Weights of a small transformer language model.
Size: width 128, MLP 512 GELU, vocabulary 1208.
Architecture: LayerNorm before each block, biases, tied embeddings, normalized queries and keys.
Training: a variant of SOAP for these matrices, 109M tokens, 6641 steps.
Each number is 128 + 24 x the weight over its row's rms, rounded and kept within 0 to 255. Layers, rows and columns count from 0. Numbers have three digits each. The size before them is the row's rms in percent of the matrix's.

# layer 7 MLP down (transposed), 512x128, rms 0.248, rows 422-447, columns 0-127
111:087147114129164185112150119130111133160096108104088107088105111120109150180134115151143109142129167108126125095106151156151156119132077119137155132107113105114134090132128097090108167127165133098096132137111144140161121149104132101159129159194127070127125129161143110115115114141143087157137153134131137122126129144123162137104144144137172157090149151101145121162134145159121136108172
099:132127114166115176141110113127133132146095116123083148136133121093139145142131090186140128114143135133139152114124105114113119123128082123130148168137101161140117119086149103112092083144164159108111122119113146141172121105126137095119115126119112158087170108117142141110113120092132208096179163103119146146087152113092111160132097124113136108124164104108114098098129148139117099093155
104:138121125163153110099203117140146092123121098136101124167143116118115166133119126163126140172097158096148072131126116096143119103141119157081095138127145118112170156106113168097082110118137148097070162157123130109206150118138120149134099146134136108122147109120116128115111084112150092141131148121120112144103105133108102128141148169115151133140158139115113145143136145140150160121117
103:133106164107127157110149131136137153068148164103157148101097085089105110134160118127092113122157121072125084084152134135118119136145091139134118115114137136148120121121148122134127164148133093135126131073122150129110106135143078109119121139143139116126144110135162094135126110159126134118157123159105150149155119162115139154145108162091179157123122120123156118119074153110093182113073
103:088070133125136141130128133108150136142162156131146154117118112133112095170108099169055107133161087094143137130147165134132094162105106169131125132132130083106115144137157151124134116159152176160102142115113122190131131115131157122116141136067106144118101113163127142111118156132147099125136126147096092112120157115093140135135122160143114106172131164105105139110105147139084108126127
088:139114113119132137108131158160135112136116147129116063099141137148103119099105135101083131119166112126128139124141120130101135144151109095134197102130118120103155152146111066091161135103140132136074141138114096107109133135086099126139141167117104130115149180127097102149166144120112132142080133125107124148122132145157101149135142136090108163131147111089100072151143144115181094131111
100:146158125066147096087109120090145110161090101133126107120099113144128135118075153142182135139107143136157129121109155140157160135087138127119150171118128133145129150112137137114100157171098114109125130162165137133148131119130112113066097128146111114121107150093111106168125169110091116141161122111103133079147110096083144130127129127078138110097109144123105154093079146132124113126129
105:139120092126109106103117101106147136176139116139114121149152167102159141152141151149128136107113114113143154131123100130156121159161152151107135129158112093157111138151113140173053088112088103127130164145111094087135107113147121114157111115087154116129101092104169102140137121096131146113107181136118162116119120113162167086126080081105113120128142130128164125111173097133127119141124
100:106109153137158129154146110111136121133097193121142134097117101109092096085134108095137157093117140067138154139168136110133116115133160127159150143109140136164133118145081150137133129118087186130139171129111150157115158155109153154098086107104147142176148147074137109140137147127132125159150111155110114107162134161121099105115119128149131156109127124105149124150084087132140091124134
100:138116114094167111123144127127091100124130133112127122093118132139116140156120132119098124142125143145112090101133132120148127101109123126060141133080107094135125144111124172120133095128102122113129171141122126130135141124060110158124147154141104138109115154114116144073105146148112130114098194106123120136142098168111063139115165189076139129167128157121167113151133155156119102125158
096:113117122146114126141116148100084135128108093120126115132109113103115152116134100192149140138163139118098128097103127169168149137134127116123123180130095129178134109152164153153176165143170126179128162107115146145170150134138143115096112161136082121116100125104141145160112148134112119093125143116125141082106201130120104152126164130106136104142116129101152150103101123118130108119177
111:129104125143124087130131136150063091126100145115159104119162158146145111120099129121115144105138168100113171130123138123100148162107132112114125119079169107163122150102118133183143161147086133144163138148140116142144104119135105167106158163130135151159140112153122102100123139154160173102096131157127117139131130154133108126124185131147113137122164155106116139127059084144149106128165
085:106102147127139142122140149108152112132165106133120093151148072124127145164090098162122133084120143156122101172122144186121137121102114180141146107151104128157123136119102138132130108140109145122113138090123163122171143176141158125092116086068134089146118126121119130146103123124120107126153122120098148126141135098172102145114154113059109159112119094125130109117138112125149161123068
085:148168162096166139105123138144158151183145156126153111123146156133100098086111143128109132156121115107122110139133139110145131176101132129113112094132124117130166113122114180163142131131094102182132145080137172126110111098097131157145117139129123151102086134191152099141114121144112126143062162128091136124098127149181116125125140099122145125119105100109148137145090123104156100130136
111:090148132116125125146133105165131103118145163153156090157140128110152093103088133127151131084152159104131117121161143071116144152133135147114104081165117097125129169123176151125119114116083122124149161123117106078104146102128132159125126094076128179143138147111115154145059128127156136129104154125098125124169132156143151172158125107108117148116118132157143164122134154113134135144097
098:125121108108116083162127124096113123150108114110085119144130122113127117158136112105129094092115109162132145133172151090108143124151127148121124139130148108141115158086099148124112125160068118109112120112186109148136151131138113116145137164126085145148111119170118177170102142116113151095155161124124139086108130129084071105150131137149106091183103166146158141118128160118140116172126
105:104157091125165111134101135159110166175127134098125118108142108116109112100158188138136143142177134116148130170143136168101150165113103115110133136134138131147132150079133150132118118126109134082131084140117142158155070084185126132164152131156163127091102123114138107127105150147093163129116149142107129116149097168123133130166110112141147173096130133093111125131141119123149164110151
097:118134150120138178159165110166092095123142114107100099114105125129097112123142123115155122106159141127115138125157116124089192114111122159161140171138108116136178119095132135128130090160119113107114171134145133104131103174088179148137175111153114111090152111109109116086109108117163126153139132134160127142136157124095118130154094102081146149121090091113108110141142111156116158130143
098:107071134147100095145117106088139112080131100125113162092123172086158102127128115115133159095071121134132140167174131162102120126161187134144107135135133145159110146140135120129109119128116171147147133115173129163086130130119139123114125101107145119135196120118129128125145165135158133139145097138160152128138143085107078155099119120147120123101164109115116143142144156153115090116132
099:092115185154131146113132109134082121136098126177091126119154121124127102124138091140127198170148135148122142144166140130117125123132159115106126128130124126120146164152122103158120099186095115089133123125142168133093172149131145106117145113083107148173174116160102116089124133138123119131127110124080138137087162104123159129131136112089117121107094129103146148141136133131101137081170
101:118131120097096088132148109119114111151140127083089152121169092184173111102129075103137101124111139141103140118118157135133164137092154148113145153153155150139140103147144117091114118134088126148139125114143130155139095147099155142124099085165118103120147144120155142117163175134110136164126116129150127144161149124079136104098156187156126152100159148150150157146134168128103146103133
094:114137185105139127114127137096144085124147140128095135151181111134162119143107174149144136119115137126096085089119132123102150130104136109090119146111110131115139124157127120148093139147120142132126146164086145164138127122166136152119134115075128153156133148085096188072102132104096101113138147158151116127108133099096171120098106137109133145128087152100177132103112113163163105135120
105:166094106168157134120102145127135151145099111124138160173129145113117144105139113144134109131062146089143146096106138148143105112124161108112136089124062136107134099155076134159124127109130135139119112114096189167126094135131136116114122123134142113117135126122141127146126122137122065136134149140113154080151110140181175125112142118142142090128104157117162125181153126085164112141128
089:146094145141134137083101096103127147090130135082127130181151183121120112166106125184169132095129112131154144138157104149144098131130142123135137149098103134096129080147085152139114094149139149119104125134088127111126165152120159147106142129122114104176147095137117160140162129095154119137140117143136169120158150125140145161185112094154158140169122136113092153150118118141152137118158
103:159157127127156130114123123125122099142142131125103139115146109157153130123143097154137126132127150146170149182105172164121155174145115143124121160168085145103119137134157150107142124144135104127123123180109146076108111093106164137112154167106097146151068138119121091091121154132142118150141142149125145106170111129094094119154092153096129130158099146126155138087171128100172105149119
102:145103166145152116105111117113129127144149104149086098107154157102154100138141122095121125132122091074144109147111147099159142143129138157157157174174120158119158147167159122167124127142104169141146106134122104160116121174112134182146122114125150136161144133093131131096099125106108131180184126168135146109173172120101123144144129107118111122119124122106110148094100149146099148093128
# layer 7 MLP up, 512x128, rms 0.248, rows 423-447, columns 0-127
093:190088163129098122143138177146096101114132139135132112134105146169129099090128091109109134132114111141123132093162122099151125125150145065115098135089122118167155089125163080144160137107103100115115151160100090133125073143142130156141124114086149125109133136123139110130128154085095135148095177124124141154131091149143116110112130120140138084110106103084120108132139097137108140127143
106:106149105136139167128104142120117155135110110137138119139148105146099127087092113158136082092118163156109140136153077138145113095158102127160147103114089082119096141181107105133114128157158117142166123116126081184093161154133097108142127080163144107126156121109124150104128099186134122110102127088160164151156109132140094130114137148143139127157113091127124123102145119137133151132145
103:134162141186169130144175113154106128115167155149098067127100112099158116126132171160147132157139135134109114132163122149139119143111148107164116120111112109122151134169123123156104097145137154145098093131121108175144158096150134166140132118102141124128135162115121107150137153134158164143132119120079092096121176132134100103103089131113069096137113135114120141128164108158103121088136
100:135101164114126169111095124111160097106125106122141139111142140099121177101104110095141128131124166141108150131100134078115121118127153155121133121130120123098110112108151082151158124185089116109110123128150149158144089128108147112131137137118162126144161102106181147174149148116115150121109149111119127109195121127109144139095142127104130181108159125181177086104107102139130151097123
095:105162146136158159106130128098126096149106156135080149116104149109130100149148143102113101120106100138150125150110128123124110117093106108148152121125168157130091105141123153163128104145114117128156155137139119123088172114149111159173097127151158092143127048107173164134135158171137119141104122103158122130113111142131117069074122147116162113132158129149144130092099118110165129148142
099:127124133082117117098124130118140163135111143105122144106136134143172114127125151154132147134155131111119149126118137119161124138105164140104060089126151128155130115125092150178135156109116182120107137121121120121140163095144105116087138119147133149167122119162132128112158171128158109135090126103178129130132125096080145136122082161154142083126136156087174119136145146073169087098114
100:123109159162107153114095121138126145116126101113126143114165089126152165132099105129066135147128148149109155153124087083142135134151102150162105134086126121148130124108090065130111168129111094124130097124143087108106123081165137150131096131118130156106119098163144138131112156125092147124150096160128121133168133159162130114200136138116163157099158121107163134124131120115146151111148
112:147141121112100112115111164129134126144125149158109118137140130101097120121148130111162138170127144118127157112133151150157137119125136128146122164097140107121166150152089117156118112174087132112163095124136142129148151115175165193092105095098111183161161137105093139143182101106119141159160125151105128130151104138113091138134137173134127110088144136132136108152137147078151124178166
106:167150181126086133153130142155114153126158138131127144119129119130114157121146129191124135138114100109090121108125118136097105162148146130155128120129134115152133121146119125111136181148153154084134082157165107141124133105159112155080126197118127129114128117126107140127120073144070134139152136130127097141147101127123117182116135060130105149104099131093094155110144151101133124141085
105:151115154095120109137097194157144118155115133127134118087157105136190127175112117148153103103124088140119178153128112111145101144101125118123123138112134145132152131173137148142146090151154114143123122139120093120168148147141138137095107179160157093110090128160128093122120137075121107124138140159160128119117158132137118091089122132144142127130161116101073148183116130112147130118096
101:106138106124105090123151154130116128102122161139172128117107119101136146139158139147148175147155105110127173130134094137122112118137096128137086117134107113084107131114145126133115115126127149165164123082093121142090117145175140181077123125173121143109159127131132077106120098134116116115124151135087117159145101117138067126098156155084140068115124132081151150142160145150154121128130
078:118126115129112115098138125122115126108170106108154121133096129140152165120171130142129089127180136105116123084115085125155133122169108105159107120096096115091151119119149146090112099132107104079085114190149145102102100147149124145141106122132141153160102125151122120156112147140122152115152121123156146108127168091120119130128143167148142151152136158096105111174154084074130176123108
095:112071097150127126128136131102113101130088131148110102137154140149120122087114164126129160099103157167094145143158084103115116079150151123097147092108128152127119097140132135133119121115108134149172092133094093168167075181091119086123130108125153110138147119089122130121115113094156104118161127136159111148141114104106138085145117105110129176151139174137104106130126146152105129155135
105:193102110142096123170138111155121132133155116120195117152143123142151146099114154145187161135123126158130115126128152133107120162163139151147135122118102132114157133084106139146144138132165119117087102116115120083146129130115139101117109131141116163136125123117120110142106147123127138146131078114086091114128130153147120082170136100183100137075151127128156079160114075111124156108129
105:127149133124137118119142159151097120102165138105147131166097091144120146142129105164109129128138131100143154098117114120144137169103134102153184162120125103118140103149109152166107072137105130169127123123124167130141158120112118132125181156145116144101129077095162105136097119112163123146116143065102164126135141140088128096161148148159134111152116138143063088154160134140141112154136
108:109138112136145103106124116131091142127122110097178130166111155119139120178161088098144090114090079109167152112123114131095113171161120083102138135152101129155132119173143152134154139134152116131151112117105153163084158130181118144148121124118128157131150115105125111143124105113163134148148141130111156150165133146096139112096115151162139171138106131141118084126137156167161075152123
106:137152120144069087116113115083141155100109090130143123106149130114168145136137118132104128108112133181133151141130109120140094090087104146139145128089124122089112141159136106148147132131138082115110080109086143148126144118141136112119086131106173108113118077134148130157111135110130153135114122107083102120072180091131159154106129128129120119136171126163123117098107174082104136131128
092:133148141098149144159136163163093147119085161139107163125153110124112108082177163157095114137122128137090113160113146134076109149146142081151136120113122123120147130113159130134140126115137101159152060130135138123125182115155128141124121146083113115113100132090119114138143117117096170115124134170089145130069141115129181150134135153100131136132138107120117147158167104125098107171131
106:149186086159132123127167127114137094140107130114151167145088125128164169160095122118113122120124118147129142126172116110130147142136136174133084095114127129153071131140085130144186128118142143164159161123107105064152099166157102139103131136129149159125091137161092166139094114108140110151131108129107148143156118141143119136121152113105103114133136112123146142067098117138115115135147
093:093119181129100112083134117131114094137158129125139141078112098133113120146146104100075174069150105139163125105125120127108134109116141118117109077142110139132093109180142148144173089162099138146115140130115132085136084129156154145113159146126112164164148144122162112110135147148144145121139108105132109101117138129174117119168141076135156092130119124089100105113123120121151106133150
101:094112117093107107145125145150167127120121134145179164131106148099156146108093142139139114116135133147087068099145083102075133122124107076160125147153136114154132164126129166124093120115106111135170104131109099131124139125116142138094121167104142123140130122138120091133171158182136156145133168102087109138169096150125105111106075158094114097132107132121140162107130129130123154114132
106:148106131138139122135121171135112139151098090117115115119133164090125148110164121097150137156141157142118124126114144138120158140159121123148129147117134120176111155150153158111098089176124142145123124145088170169121162092142131140113079137170157115132136128124146129114075083153144153169150149096122177143102153102162122124139145137123123161112110164092114120130129089120079121138193
101:125139114113112107061171171134120122137101112092113160171120090178118125111123089125171133157114126136155116130138080094151086118110126118118166112129109148135133156184088165150149143107171142144156101099145122160152151089115128131126125119134105146123073133112111116132166136141146106131194142136146115123117144151137112141107081108157157140124110146132140127109142134119111088125147
101:149114166149169109151120141145122144130122129156135125124140109135136124151167145127116139145127096137091110081132142162141116176151148126104159131106157113101163131141080163151122094115210134149143142151124125177138099120136143134157139120147154138126114130123138142106081134159157145137160095146132096101113136105129090127109103130081100161095132097141113105135132182153117166067118
100:130148161063172100057111146144125110106114179093151123133149147113152120094144138127133144142127108124132145126115127166131128156164132170127101163145064125145161128162141126149095148092109109132112136166167100152098109132146111151121141084133132155099129126120144127086162127143123113154126116145103118128144123144137108072133128192124127105108087137146141147104152130129135122149090